config.toml
num_hidden_layers = 8
hidden_size = 128
num_attention_heads = 4
num_key_value_heads = 2
head_dim = 32
intermediate_size = 768
vocab_size = 1330
hidden_act = "squared_relu"
norm = "rmsnorm"
norm_place = "pre"
norm_eps = 1e-06
positions = "rope"
rope_theta = 10000.0
rope_fraction = 1.0
qk_norm = true
attn_scale = 0.177
bias = "none"
tie_word_embeddings = false
parallel_block = false
extras = ["capped logits"]
init = "trunc"
init_std_qkv = 0.0442
init_std_o = 0.0111
init_std_up = 0.0442
init_std_down = 0.0111
optimizer = "soap_variant"
learning_rate = 0.00583
beta1 = 0.95
beta2 = 0.99
weight_decay = 0.12
lr_head = 0.0101
warmup_steps = 44
schedule = "wsd"
decay_fraction = 1.0
decay_shape = "linear"
final_lr_fraction = 0.0
batch_tokens = 32768
max_seq_len = 1024
doc_mask = false
train_tokens = 112600000
max_steps = 3437
dataset = "wikipedia_en"
Each number is 128 + 32 x the weight over its row's rms, rounded and kept within 0 to 255. Layers, rows and columns count from 0. Numbers have three digits each. The size before them is the row's rms in percent of the matrix's.

# down: layer 2 MLP down (transposed), 768x128, rms 0.13, rows 629-681, columns 0-127
# up: layer 2 MLP up, 768x128, rms 0.131, rows 630-681, columns 0-127
down629 098:131121169139109152116133126166097136169105091181088108127115104172073128092166115105111138127158176105119157176096119119114136124120147089095188084107104153168133077096179154075178105137126098096151130150115142168122104113119104082197094114129089105123169117101030120135135089135092120131136112152116176166111111162062172210168160113116128106141085182140142155027111140133137121107181
up630 096:130093121106131120175100118112146122158111125193177081136162142117163134118036148132119112177124091146160177120098171161078065092205113128126135024143111103075120073164109143133175079117121144154108109139126095125130101108142114164098138127102146116130170160152125134074170149185121162036062097090139144157135182139150133123103129090150104102161126116119117147104142089114147080142089
down630 098:108153100088152156173142179091148089165152124098120191143146113153179156031185129117073094104124078106153102123145142145145124156060136098108143120102178145128080091173106136097081141080099117139154143137119083097187165108113116066126150134149096099160145121119103143155097131149113131058096132134103173155192137115129121078189073084165148114083154101152177147124149106110151150072119
up631 092:130131115126150198154101162111130095153139176181103125091134087059180134123095121131165168170159110177116148132141154161109085094116107163120111103104141200048122099122114123127073085091121110145192128116086108162118156099091160151149155120068102089170065207095103162140097117165115148126174064119119110127128183177132085135136138165165133138076155136143149071170137126110092136126160
down631 102:127068082103174158100166196131119169118083151119117131128124154099184129118143101126097145122177167150114134131146121147169165127131108084115089152113155119140101060172109106109176125084106129106107158188186183110108151133108080155149106143174177141101135154132116108124114027164119180107133101154159103149170094083095117082150154121202133106110157151126137185085172137088115098132050
up632 085:130118095098088135122152119119125115106151117077157141137147127153116142159143148134103138096175188115183150172149144116093130104064164143141177172126061126077103148109131136137069131145175127095110101147112140129105174152107156055147097115176115190111137134078101175112133144151139093075091149119100105137090157101132090116154107168203134177032157127087089100116125037098127107066138
down632 089:158146114077153144137149098138142101192105166146103168070114100131113139088125145174136105117104136188119120156157114163156102149183113118088095115143129114149159149192160135133153166136070096167138175100145103122115157194131146147096181169123148025146120107180059157107133164088107122137145153179151148172168080135091165148153138169143095136109165129125136122174105216082086151100144
up633 087:130148115145174118081104160132173099110162099090069143086144115130155142166140142172170130171153173168083065083108142157098128124141146099140108097082106098034144108193109101124138120140136164087132137129125059146147146129139057117192108151109155161135147179111092161183087123134090114067053146119095119187104082162106156099116131075077139101122168126138136105157115152151149097102111
down633 084:072146130126114160157139126137125114175118136180171095098144170134141140122091094151114098118144110153149193134138079132113118133137168149147150079132161165193137085160127127140118117073088142137082157110086182097153142071114125122029127184087081129204112149167124107060165145176105104142128113137154129083080128140112053145123154172133106116122122183111175092055167109091101105100130
up634 104:072124200071109087134134127130121082139168161138127146148159097139172111131095115139135126107124159132162127101075129137135108143142178104171057128093045126182162144132043131134095172179146134163142097102145146175120174102168157116116150110136084159096107110182127131087132087135125152194115104125105118136113093115125153083118057192120175133124110145143144114146182135096149090180043
down634 103:124074094111146153124180143136078120141057130116169126082111128136134088174102068147152124123164094153133111140175079157111103117117096154161151095074174102111149115125143102073173070097167083151099113126063087099157165147163170139121117058128093128092137156173130112139160185113103115133161121147137060145131180179158097160119121158082159142093161143129129133145033192129099148120138
up635 100:121098140117115147114125170122049109098153083155123146138122112122173119096139084094154142179150104151127146093155149134140072089135123078107093133117145153102065187146187128178075127157129144197110106107137121155146108103110185112166084147190157162163078145129097109121200152143130150083167120039177095159158116090101116134153133148106138103134086165136123127123176069083115103064167
down635 107:149133098113171161060115121106117129148150146080159158142106104121144161124058120077151145047137083143159121156167124125143139069128152143138120119116165143105204146152111180054171089097105090148180169187117107198115119100140083128121093108108103184150144141091091154155130123192050131136156142110130083140169168137159136175151077086137161123148115131120161121155143159149088147164179
up636 104:109132108143104117131131137145191092150138152125169080088123123146156120140083167136148131074128136161155156154131131154118141100168145191157106202077081109178123167110119121109078139066119157166177138195186149127147122133137122089138178164132126099086159145112179141172149184169075184115201143080094116168138176129118118152160135133068124170061101136131177121147161149167073126132135
down636 098:130129169103223164087140132118062170146144150129142153161083141145066129095129129148100126121109083173181148129054158166130085131112079111120130101178125099156098084144122164132129151142099070111140146153126139177109082098126116144063185148115113117178155140118065127129160139122096174125098076109124140101135117120213144109170142172144136108184099167163070114136128150131144181168070
up637 092:134130158142144101052121135101129094118092104150140103087124118110076107165173121104140091051143129178140128145125124103157109110194153112203108123122120131135085122169149112115126079194131130159069166102095038144166120138178066165099072157121143168105144108161152094146129133158122150072090140140112117086113164082155157058113148145090116163134119118123191169146142124127061163087158
down637 098:108119093096093089144119154118161150080183131118140143150173127105137162080067124099112111197171167142197182197116105112179062150090163119175108111111111098148144110143116167098178171137136124050113075067121125116126113088115208063152153129104136121156117119082107082083105104127115143074150136105115118161140132129139140126127144088111119096151094077166124170109119144167140139158062
up638 091:120159179168142139124117073123182128137163127157126150132104175148106128168099130160126129132126107173138104114171127115095131151156138132065146142106122115104085135055108108095176167126171141108124186179154155089172128168162168090093117089142138130128079098196201192094154100110106121088085090150102123223064120164155101142176134202125109121160128093112134159187095139122099135113144
down638 096:173167130180093165110083075129113119117108118037081136187131142120087127112179148126179114126154128133059151143185130123117121162066114113113158130113123109110131179146139144144079123096157072181119170134135100124071115136165068101083061101108137132096182118132101140164132148084167132134183121115117107130124138150113217177143145183141164141103081137099160118114099160150136136195163
up639 086:134084091169095107120116144198173107086113131157128086100140110147144199112128170105160115147157153172187122112119114145130149057154097161096151151134120119059114117105186154124130180085153133233112153074122186171156104165135172145115171114140173154112163134098124137166114184150146117127165125095120120146154048189130130130079145132201133124146110158147130135161078146133145147116162
down639 094:082112111090099107130167111124133133153138192156117119163139098118095146154090127160120076104135145134079128133142151128161154164128116121107193224076077136163106073119159090096189089116128142106090132070132113161146112157140121145104131100106123093121106114125127119143120092173093165078075134119138200187145042093098131112132116085129129107166114051091114161169180151137056124119083
up640 088:068133153181143136187151060204077145125132119114108082116145141075134162109115088139102114171094112129190157196126120121113103123178072159132198139129124160129121148073129086116065112099125102133115125148106125116120070106138087163081128143177151172123110100139156127129165099116184125184164110029110090091139104142118203085127151103119132136135096123099136086152111087120129127153097
down640 095:139128147109153082103113123141125099119090058141145096153142042194094158095134178103200140138196197113129149137136106083150156108157177158152183085123109134186168127116107140183089156135165156080151141110172146126154141080191097169129142098143092166172171143124094153104148149173079128134125156122182085090121113086111142150086127118109106112131165112170154114106108097111112138147195
up641 108:193092194115092128144151098130175143157136207154104092130124118135129162084157077108064119151173075123105114133127087116101090122109161123131076111172088142131100125142137160116124170131200119093176156151106174107151099170119063170131131088167132176086222109087158181127153113111172128091110112105133108148139134103186104104143094089096124086138137142131121089100075162112144127142186
down641 106:128102100139091159084144160172102107129136164127128123137144126097177082177183170165166120153148117103055143123142170101096131089096132129135132100155126085120070126108090138085072158053076117161101132116197131148102128178121159153135197163157089153095150157131103073160135058055110109160148177160085129182153101114092143103154152117120176158097101135118144129126179148159096127090096
up642 101:124157118132099112106186110172095132062126127142103177109135095080119143047114118135109104139049107152187109080107079146110129111138111121187164131184174109112179141126085178108182095174102146065138090109086115141163103167163131104123091119110113148118126127148123103154165056103130109115047133107185074147099121138078147118113149125090115151144108139102104114120070081060108122146143
down642 104:161112122107122098117166136172130128143130144132161162163119083123077160103091097153137093084131135098171098081154083105095099070157164079117089118099153184174158131120132136177156081159157136151159140140146110126161166109117152146170075168085099151138152169103134096124172135158096126160191139129126174114096100151096190226109120123169084135134199074185164162189158092128128147146131
up643 096:102133113127137099147114149081116159158123146128129107147143106115104102110107165197132175043147124132140121131048146133134193149194158091095133106149154132124093168079131065142153090089111176145135161135146125055118123156124102160146132107108108180118186198157131127136157132106123106108228133110117109139108111157118101166149089135209108149163096098169203137174106153113147177133158
down643 096:088161151062172124135122206120127101093102130108106136151088132109145129094097095126147064115154130165126155074113043103128103116125156102149067029037056134157126152155128137147131165119150136161115160152221127088110115117142086127141090122092076145081117136135120160157119120116153120106108151129083169154095105169113061139121134157132082125136169144124135143147150103096152110103077
up644 102:098158085154174155096135064122160192144173101114093092132125102129111094079149185115116150065124127094134179178137165141145187111114051142128097110114159166053122131148191106128134181153119129121183161126124080101123138064144089152186148110097156145098063105064098122138144167107119121139167100119121161120083143142082106150126091130082077099160148146129171107146149088141095165134149
down644 099:101154129147057142155156127090163067153115147074159148167141140096199102146156157137153102169074082144107143126164091140158059051144136111126151149190114126086115092090087122127144174099081179136138109103139125151098072164172093099157099109130191104159094128120161131209115122090131148120144161146112154092182136139184115189134148111140171079159108139091137144094103122143174139114114
up645 100:105125065145156051142113147146160182124163165114103156078129118096073111149119132121098172117173105164127101043189149103127179132176145109059145092141112184138164168142124147114097094121129166075129110090162112069123141121124142130115136109139081145112110128162106068117117180155057105102106106179079154119174110111148101167141129134198076128098127127187162112113122129130177116182116
down645 107:140105128149125085151121191089118112095147145150160148133153132123103137048180154133122110178102152107158195139102117147143102064119118140124157136103142160101105159060024159110144128109078100149090158110165188200153155171161031157156129021153085141123130104124106091133133141172122121143127121164111152133158082141133110096129174125138131113130087131132127140138155155122097176149100
up646 099:119179104095148098079130154081102080077109171139096124126077169111152126170079072168148169148162108163120164098113088131103113164161130138084091150199145112123134049104122138091201114121162140096132109129088114091135170159106101133122146121098132177127148093156113100134071122195116146173138139075126135124135171214154089162135113121115093094159098127107127132103138034137133121116076
down646 096:174108148111189140144151143153155142130146115109125152147143098128033098087176159176133124140125082103193164163130125151108085143087081137072090111112115134142106118116124083152158145145141104048191121117113125133132139122084059109143204106143141125089095177147109141174156100041162169173157094105106171106102117112134108123167154123138080140134156101059102087084128122165122154122080
up647 098:131114055106087079133159086079132103151124148148178104108095137106169182127170119160115105134112176156141153063130164134155137129103118129117173071113134142123146146156150049111182157072118076169172113132111131110111084162116129147050126147099112192126124117145147176137116209094174072131138121129220131112118149129118141043114110121080131159145127187103085107114109114120146145115119
down647 098:097062140142086130106149134116088153082071089130104115083162103126072157126067151091095138116127135114115122151090119078089107199165152093040157086092114160094153200142111095130103164142090161138163125098148130095137106096182141173122109176137145144119139115138152158113173128191118166108124097127075107071062113155141155080110090143173131103113180067117158151150162115110138108130090
up648 097:164162095129127216092130147119173121127152064133137099123117148065160110127129150138135127114117109086138129166065112142111109158155105087109148129064181085105142152148149127143091125099163122105120133076059129128102087151130112099119174139104110207159113139096189114179094157102067108157170113118126076069106177127123170091123138087115111084081098164121074160178136158169093141076160
down648 098:140160111147114159148123148118139094079104110121128139081121091149083101081145132098123109119096159120203192091115150103148090123127143117124157123171124148133181102176144139140154115168061092092152191119149182149158145059072096161115123160163153161106101163149125118131112166057168178150172113130095117141090093154115113202151132100126150100164194125167193135102069141129195156150163
up649 096:156144084147065111087119156144149122090110090070128116054166113121095124120148147154178180147082076135073129151128135174191151143151076124103100165095140097113121157132174111112091085148100145129079182113176104133112117151184195161106149104126152119170070099116133183184099188195108095093100104142109083116131142134110109078101175160165125078099139158129147096092105146111127135149145
down649 099:131140203128143167086140114079174182128151125125124107167102095140105115129120136147139112091121100134148174147184126066071107070168084055115086174156144164125118115096137161087078149109148120105135146142151096164206130063121119172138107083053137120113200111119102145068165086099140078135194118141144097120151147155145157132106091118115098116164127130133145134190129115147073145101084
up650 122:139195118138158178139125108130057120132175139120162186121091118135161096113133141096152162139132078129151081122081184132120191089101151118142183152085120119084085092156105073183124130124085122122114129121099095146132104118126103152165039108181123115142149153130183089113118132068119121137098135136139070128088112100095126215207138106117101155099143168170123184134162121085120158177102
down650 101:159160192108115127140135142167118181166142120173107052140110100137105083141117180116136124155114184165108188126102120063066097164113114092162135130068195134135140130112096128073101101162138125108115189100149129084092099084126130114125130146090121109076154121174115143067123168112126103104163131172086121082151173170134138079069104113144092077136148116086104121147053101124062154145132
up651 080:157155102127128119111136145144146172118113118077124158098171088189089111144127119091120127127087117145088096068118135109067170113148186105118136094085156136164088165069091107128139155168083096145121175191097128147169072182160139136132114170081210154139113152154133131121129108195134151144096060144119178150101195108104130115098111138167126163110133090126191124162097125068166190142120
down651 083:084118165159142115132164131147144108129130142125128121162111122179128113152170105131135133205197176087081112144162052114110096091063129165122118125129180140084108151143120183107101081149112131096132139092114054139073075092080132131101207091169092189122109167131180116160151097124123126105143167117120094183140062181096138069144130159132103155094152092137113125069129123094143096133137
up652 074:163145158122127096115115102128166190127065135163119159199133121119158125089173140192131164131134145143125140137090079123132086138099147130161091088160141111123067106144170136135117104166160132080136142201155072124113066101178161102143143149124175144208124101142213140102116221173109128141139107161110109156103156090121107126175155151104099125157112103125089084163165050122130128112137
down652 083:140146084126156114170129088111135076136100110150159130134149173245139169180156192109119101123136138141101148149132085142156091060141154182165123102122093140093072175142081095189137091115164104142108127117123062103148062143102118065151113110110145109113134138188148174124114117144117114074143171150149129217158106106188144151165148138121127140093147136085123116156128130120147078152165
up653 108:115052095103154111107122112124136118098162128154140123025106078096116115102137083095083136174149104108162093143129111095172165124152105077120188118117101128122089057105152137104088099150166146178110097134095113139155102112137167192079115205129095108132107119171126146133151112127081143169147126080104119170134049155140087134152192127167137082198170123154122073103162138127124145112123
down653 104:128187081143091094085117154089145078144112150074104111148120143157151145135170105158170136168137141116145161080185167144122088064122142111118103119144138122197121115106080157179142092170048176072171180114208150110146138156124152136158108139048096092166128138152122142121149141146118177107139137143090115117154169170119164156155135124122106130077108120105150095111092139176064149153057
up654 111:127140113113110118158136109103138130125153169157161138130125169136133091163108105128072115147176126143147149112062075167131081124113137159117149123193127161093130100060093111170164131039147170077123073133061140122190190116097127142117135087139074122117101104115121133081128168173142119176132144134144107079160048122138102166106071185145170125108152151105166127142078055116134073132113
down654 101:179147119186160103153134115153156159153149114099124146143162087172063112083118133109140135173153122166157137165193165161199152129137087098114150118130159118093139099142145154152131176146096137093123135153176142202123097161135145116138135106100153079157122102134136139175117074090190133076146125192180162119169165092132087073169169096060181085087106177133151110146181133141130126121082
up655 100:120131154175145180150115178147137107120116156178126139127174168173145107144118093102145161107085110120057157136124100114116138139108132123103192092099144090138116196118140143112147158123120074150125117134099122170073128061128147200143090148136094135167156168142150173088117122165044143085137151152047075081119099129059094121168175103096111127145134183082116134101166135125104197101114
down655 102:080087198130110156126088123080121121195161182103151081106108143133140104066163118111131161147130112116103118141125197152104016055140061119107108120103122179114152128097145128103117096146103134077128101124163095138129135161112177141159106148168114098155122082091111094123084127094157154119088137126162112145149140175155160156119115089096108147066189085129147118131060097095147093166158
up656 095:137115100121121157116137127118186104128135083139155092116075132137120063179079120145123102117137167149130157168113144187148092096208200111156123139078081179115185123099153127152108162117118102107082064104144104164139175112143161134171132129194076152112115171167130121098140175152171062081125142168139090098071119138153100148127061103174123103169142135113131160119152124076090087167119
down656 101:154091110111138143139135148159151056065092111069104156118117158110167168108162133055114163154147136096168055141112104158119130124139128207139154097115123139186107103210139120125116176126130098133168202106155133132125130098187179150141124060112156172152141148135108161116098078133140101143079095155130134118135115128183160107074155084153077155115096150073162165145139175176139124161150
up657 103:209097142145168137152140178140058128100125086175137098122119068149102133161125097163084188156104143151170151118179132092123127141145109166155226123096129117108181113185114202154179152135149135118161059107095115133100100128070097120152135089142076139193182096138125140163168110140141152102125168121147162128153162095134167122082188144132122083154111135106104128112159149111107183121123
down657 094:051119099130099084133119116117163106143140179096134133050139140119132150145144082122181081163091098142143124120096120168152083101133142094083097181072111161156074156074105120085088132192098138109077158153138099122131193127149149132096073169116107110098133170115212121079114164117102074099122089086129124148143098091138096157167068076084172156111135128141186144152120129136133119096137
up658 093:210118125121144155133132078088149126096115096137125159153123115116145145144109116187077061137188091173138097151139081104126081072124128178121184086158108165094105084142146079111138096159162102077118125119096118160108132173105187110130134127143094160098136068094117118118145158128121148129158145077134157116148139080170096169106074103144111126118084098094055100190099087094217108113116
down658 103:130177178200175157153144117150103126133110172162119093158108148083083097132133142083203114137137138078091154092117122135149133097191102141141088117106139082109177111113141152094099119174129130075157119113130131082208133060122102124135186109071120116100160122159139137239148126118074151144132118084105115099146186108113126125139111094109136166058150130120151147174107107182077127124132
up659 095:137077177158132070101162138105103104198115151157123119134097124139083106120142156148124093125105060183129086171135114149147157179152143130055160147174141123136088164106156107163166057059138108171145184119175151150068105152145124164112096129185126164085105125111169109137138070074133146131130089127152127122134141091106082104104124126126115122103103092131186036117147086130169102126180
down659 097:101192102100153151107130106134121124140081136122127130130185136085131129103082112140131161108101121177153130125154149143093039080129129149158153121111102183179126100082088102161060098158112152141181124166128131129100146111110001096143075146118125065129143172101115146165113118152150130096162112156088114178080160112128087119051095141054169075134131116121116177153124093132124119126133
up660 086:189149066133111097138130086096143084212183122134155157148127120128122131173098132159201118096166076126098154148133193104162106133136104113142131156120096161130147126136121156126054157107141124141092145060146080135174142160104136103077207145110159139052088169130109133118154178180150117169126156148123114089144167153131115090082067155152204164148117190124151107116116140119136127146135
down660 092:147090141123150139184166138134130106116138094130116094167100141071104131091149049179119109150092137164105133173177144151108163110167095103148145092121132072155164197134189108168099134151150100072050089140099154120139098073150127097131150189169095069167068116133073084148126141173107107118143130152138182177107156169136093136125100110128117155084115107105092161116094111119073088090102
up661 101:166137151138121119112179123039072145140097184099072148174134099152113144100114092087142089153138118117175167179100196111079124147151115186206135091175136149106111150167145164151151148096086106154176172112094113123098138125148111131050124100162193144104115123142123155193096082171112125134071124095197155118142130122162131125099113127125126099117152179143057106099138130117114140092130
down661 105:115153093134097101104076178110103112087167137155155145080112087139112083120151142161106153141142148067185116118138074136132110144180147136138111141073131085128146191113102025104063147107221125083128079118135132114125195088126128158081135062152100096104165110140124148125115108104148096141135153146131143127091122182164088067126100131115121148123090146101089122168140181093148094189147
up662 099:100139127124139150140185077159091126129218102094102113147178127173151145130130155120133088114167177118178102142141213156132104118138129154148169134096170171095167099148064125106110135163135126169185165053158134119135085123118141095092119147126120180057170107087105129126129149149133117118172132090110109108192171108109133116140106114038149099095107185167198138127128162127104103097099
down662 102:115174093088136160119079118101151138078054126093102073157104132158120076100117136150067160143156137146101156161135203116114117132138101055111117117168092111100120187205108124126074134099140160138144089144034123089164097152099126126130095123114109064149097132177144144092132122135127085194156138126174083125125165086157156155133149123162095194102134072137122122126152084090111142158147
up663 087:136163138156138081117171065106088140131178078160121119147142144101117106140118122082093091131155067134127146105125100097120150138136088151108093114148090126039145088151100132142156075150083153094123125137161130158117178111141128150165075098138189142222160179113132077167191097119153166102066082163094121112061154101129137107101119163160105126136086172170058161131159107125135116130095
down663 091:103151120157183151166157175138086108103100113096141138030128163098123136142033093098137151112145133121082125135166124109089129131146054145108134122097126098095140097105146128175137079141131121132177209125115115140096112138153168111147092090126148046116144155129102178114175155109133152136081119147076136111131081142099166125059061177117090046104142101124110102126112136148105108077129
up664 098:043150141097130144056147107161119130098165117084136130180119129129123127159111127124116144111157162167099171105164129137130099141119120176151072142175116111163149202178183117188114137142087114171143089102052151175193186139138199066128118167117113175085137133135147121134133108105152148082084131112133116102133156124123125064076090124106127168103103204140162121107090134101093104162157
down664 104:120119144142140160139111090163122062101089097082152096117095113194182092181171114111093141071156129111133076081120102161128136132190151103135134084134156116115125115072153091094115143128102133129090167180143102090100117177118096159098175172159054138145128131192094085133122133119127146137140120188118153197163111173111105153104172102143133110100194116183157079128176165195107134110129
up665 102:170132088120139121109159123121137153132148093159110121158077087127089082116134128091215121118147152131099151160114130073187112115086100103116065105117161138112138136112117102112136126154138136109151083083057130149110172100079075104109180134165088146147111157095075095157149085111104101171162131116138129108077074086129131169140140130160106107105143192192085158143126177072156142154022
down665 099:055156115056129098176139126178113100133135112091161132089106177096123155130131116150120144130064066140136099080146124191105110069173123119083189173109083093129148083131163083156129080138172134148190180116165114133140090132187166172086151110124126124107117156123154223110118120125151129120153140192134138133158094117109087151148100138098156132147137074151141111090170151100153170142175
up666 102:167144113141143199078149088124121146127116126219137171150206093109151100206090190137103070152102161130133175148127145152111128153158129119171148146127143077115162114113096152121152075089144081079127135130082124188184092115123107134110134133160091141144122149131111095107097117164118106050160089153151190136129123163090123102081147121122124036119118164173142136082105155111119126154100
down666 109:089133110132095150079186128107065184155160156143152134080171213136115129153106119122148131158171107105082182133131172092091185151118126126147109105162147161170193081133102120073124144152117110142142184088097116135111137175166073056102115173111104168137114124145128169162120065120151128095112136094114176126090079074160124135130211131139097094086083127134165178130118107148112134122123
up667 093:126117111116134098099167106129082169127111150124085164152098140147128081205067126126165161107143123164127094157143151171121129142160151089191128109099135188108114133146138143072118150146140111140157161134092106114106173170159115172151105110098101153105169131175147085087166066099144072148137148129162150077136134084133106057124166051118135150146168091121175077114049156054099107083156
down667 102:118106154119082148163135125151152143116150144116125126122131089138160130082166129183094112188099119146155153144127153070142095122059106125128121122159136155131072161081150156137104152201140212093097112148118090106134092119101128095144179174158176162135079147070147141099112126119140166056168132156134164143180145121096048107148073183148108142180110108156116158149076073172151159163080
up668 104:143103129082138104059099147124170120106109120080097091132095156168236111085138151092155147147045100123087119108132127139158116137122108154125109084146110172079142153128053128113134188139096090117074092063098106167148127110091099151089185127111157166109095141131137094108099175135115098047118128138095108110108162110151083110158124141128054170176094168127110152120167093136102120119118
down668 106:082166176164107144106105121111138082172114164141139171183174154171114123112150113106194145114107191137134124185162154148106159108161130171115124133121148076092124105110071071089128186143085123108180091170131102096076144100131146079139121117135113086103092070131065105125174112152149146118139123112208171198138132105086148105135153159119149153220139117122165143182120119102153095121132
up669 094:161074157185125152057179158127163145160079094114142170146138152124152070137136136152144142051114112169154104143151136088114107106108078121078140162134123142152130081098123069159067174136126113145148126094112155109154138151118183124134134108145063130156117159181137117135106104113133159185172189099061121111088181101105143177118113146141102091135103200157146124156215098136116137176157
down669 091:097086108125130135112127129130136120127079155158099108124132115181182167125081124097140084104070121176112077152089158072071094086136136081150156096156192201098165085141115122076152104121148108088067124131143153091099132116138121144066182121120204083141121118193110139090110168135156142168133152129070143102177121135152158161100132187141129160152113103138167117129064065143127089158117
up670 097:154110142159155128142128132080082154211146149163119172099114134113121183102147126171039162111104124159148124073148126154098150127150119139134130147153143174106077106047180132097170098088166138098159137163107135077163105122100113110178161149137127112118208104100140138161116180161106114142092116131183155117116135133133101171209201143130111190131137097149124134101060123116136071129172
down670 097:072145117119152067131130143159132122109088102120107118183117173145170153101117182181132090133111143180078117107158186183106105149124139139115159141126104146160101193075110139128167101159116088147051156077151150096125140126184091160087173091165109080136089137180196093166147191081092174119080053085103104134164133144124150130110127133132143117150149134100088123103174136120162163131102
up671 102:140166127177100183112084045116084138108067072165107132139117160100099108124148124058146090121154104138195190173102177108129173127156136097074112095089096110084097111085134123115108087117095157132120136092148138170162124160131189158095122086106128152127118127069123083097100118187104183088106133127153141168145152165109133082055157099126101117105156096155167114126081109092150136086131
down671 105:049126087081070150148123089151102104114121096128125119154171131135220135167080160069214146095151124101108104119104086132138182111110163162097129135125113142187113083117152153088111084081153123124156087113097058130215137114131147158162113156154085107137134120179128125100126165125097161096112114107188128159143121120165145107121121103133137224103103144130152131151167187124134094110139
up672 092:176096114151215157177096133110093167149166128105106099092075106118161140152089191080110172131116137113082102177080159101199129145104136177109149167145121078131119149144120143134130095149156161176153152132093209105150113177093154049139121128103079121134156117156122060158090146107168148131135150116128143097132078153098163158152061168132132151142098102109167133090163135161099088142099
down672 096:149087135111116079132164115136118091133131160117071182131125168145137126084172146100155071123127190078179135152126140080118128131058105112141176121178062118124098161163143135140142131149142135168182163147132113119101179121095122076134176176170117171108107080135107167130133092103086180113122135108109051144135121155200129121133177131128073085101116067153154164122157114196146201127116
up673 102:045126105163138146145163128145149140166106025136159114152159152156127152089124119182214090109141134098152129136095191115140099145151145107124164125125138131094087120129100146130138145152170109221140142080157152130087139181111136128144147084105158171071096160158200100159140144088135111082142124128117152067113184123096137078117138125137203115114117211111113121131145152132140115078143
down673 097:165160155103147111163073155119113154119099131139107133215145162126108088148105101116133120079151115157104203098174145166095126158105075091162113147151123090126142102101173106143073135131098160081148107118130077122073094114115097146143115186125092099193069121138040128136114079065104153161122112188149062151152093165163162135149181139087119120182116131106142129133118169160131122174161
up674 107:144158123121122172131111171165193130131094132091096154161094189126141139132119122160188199102156125107142124057158123117055151149145102124158133162071087087113103169116091179131147164179080195105126149141094150131172156117095062104089126137179189129094143132128141139138126163155118113093087110129131099127150173128094073102176158095106078111148110142168108114147051116166169150160157
down674 115:109162177167124114118051114151064156117128098171147105141069057138119054143115180130148092152099150149096070137086083140140155072115091167121137118128174144101140139176160104159142094180173157084159092094115107138118137155139192153178049090076114108096103079131123165134146135116142142129161091122130145181096162119110150155079115152138143060106113157107107177117148109113119124078118
up675 111:134097160113182106115119135139130116135129129121089063112127103116082060134130184100117190081098115123048142123090104124137137151129114149147067120100133136126160114116170070096093105123181073102156102116043142152134143125109168125107121126117170155054089147139119119223140124165104161176082146098095121059147148132107170212076123127093118153078144114118176104120158153135135144148133
down675 104:116145134127105144147140150129139163100182130112117155081118119161127193147159170166165172139132144152143105097120133141131136153124128106066138156091117098124082090173102142119196132146132077182136181081147205154124189104122123095041108124162061120182096155115107131081129168076162122116158155172132100160092116134092153098110212065148179119147112178148116169134145120090106164140159
up676 106:142142079137120121152132092103128156139210110136096168110089127126128111147123130151059157099136108129133155099073101105120119102081143113064134136102102172061144135102134101103140044154177137135092150154219180168090154106089239142148084075119106135120112101124137094145200132166170134075144128169134137078099134141205129119153133114125126145144136166130158141153093149133106138127161
down676 100:136164140147116074125183123132119107086059079124132148075141150175187126101108107193187129202142138108110130134188091162156100142132111128134139143152111136116133132105206136133150139133134148129165111176058103123121174105100046093167139122156152147112153138180151126101106059152087097131109082155120072096161125087120201084119129106151134138149113105132174070135112105077142085164106
up677 095:115108128172157125127151101075082115170136136134123092093133132051106076168156157133144184097075087149135148149137127124155105095144159114150119146152079147126154095140094092082121109123100124116135137082149095095128081143141177118154176048174105121204071127160155038135153113169156128130155174065117173110100167106154157079143185112156112116189082113152159120093132147120154124186120
down677 096:160135136125115140157116121125130160177115128186082135067128145131134139082124102091129133105137168166085202106159055130113148129127212077142157162119189144118093101100131169109130126150111052094100106108087124089143118146118133178111115122128098124055112131121164165104192159102130125112143078148078115130125071189115125144208104140101098116098126179090170086153153092090158118188148
up678 112:078106160167104063137201138151080163111114165137079108106164157179089154116132166114087133152093097145123131094085127130139100125153150081183074130112157175131115139157165114091128138080154091184135117104096148142148149125167144138113045080151140123119181137082196112092167127068192125160129081101148122109093147083152156097103108091121120103122171148187120100086144095142123095167080
down678 109:137164190097153139089104101145175111134093073193147096156118148112149119160129112122172108096100144129129140165131076111153118161118104164108129092121054178100109160125159079113108115148141147094150127092071110142135164102094134073119140136123188123139095134122092089126090174186129149172121114106162138138146079099111072117180126190059124198131192085126103197080107101159136191123131
up679 097:139080169082109154092140054159119108093136105101095136086078153069110182123119092100126067146134162096093154155090154117105132157117119122138184116149110107124148131126077111150102185109120088182080126149152189115084150150117152114104155106175142115094105174104163107171119139132103196094050106108097146110090115206101140117104102145042135136125188174101114149142136096119144072128121
down679 093:136125135121151056136123125080103151166133202174124105148128189107112168132186153176101178166160163173162081127128127080160156154137090126083086108163143137119113093080094144124176081108122159136166142074112086149175126035076155135177152141151105148137101108162118102121082173167098142103136125130149150136146085083172087133119153128133113132151144173150110139148075158162103208157115
up680 104:120109100166159106150117092199127166121093145138115109150173155121126150159171135086132114196093117140130113120160148107143078125152122104159084065146139116199107148130129114084092151100121148085099070099190143123207143126148154105143173088116107169127087152154126164087094124196132086103106122132056112113134175073093164118157130125107096115140147141151116041131090182129094052133162
down680 102:157126164138150143187100198071174138104133076138123159132131115146108135089120116128108104160112123120097091100128099169108153132159068171125160118118133145083162078125148064169129117158160111155171127118119139111149146072143092123154211153151083146122143082139090076122126122085136148108130115021163120157167111076157117131154102077179119200141150135157112224166125125079132132111122
up681 100:155100125110097149096107123103141124153155208147095129113139059098178144136107199137198134074131141120143125177083129149148106131138188127159150124182112096125114141185127049143108101128135155094162120132070135173146120117129117103196126145135106108127097061139151184185137094100144104099133175129127141105008135129133118199135103161143174097096078090135100152105114147139123135128126
down681 108:154141181164140150143077157085067106115140074060165145172072135086136119102118102150107117169112160086106118181156112136117076108131104060073132136045085139137101147086155163131136124155124145152098149084119176097115106203173102224114110069107106132160101162132159054123154151141127140083097117126175077170102148112117128119115108110161128152124145137094156112109136147127180127135130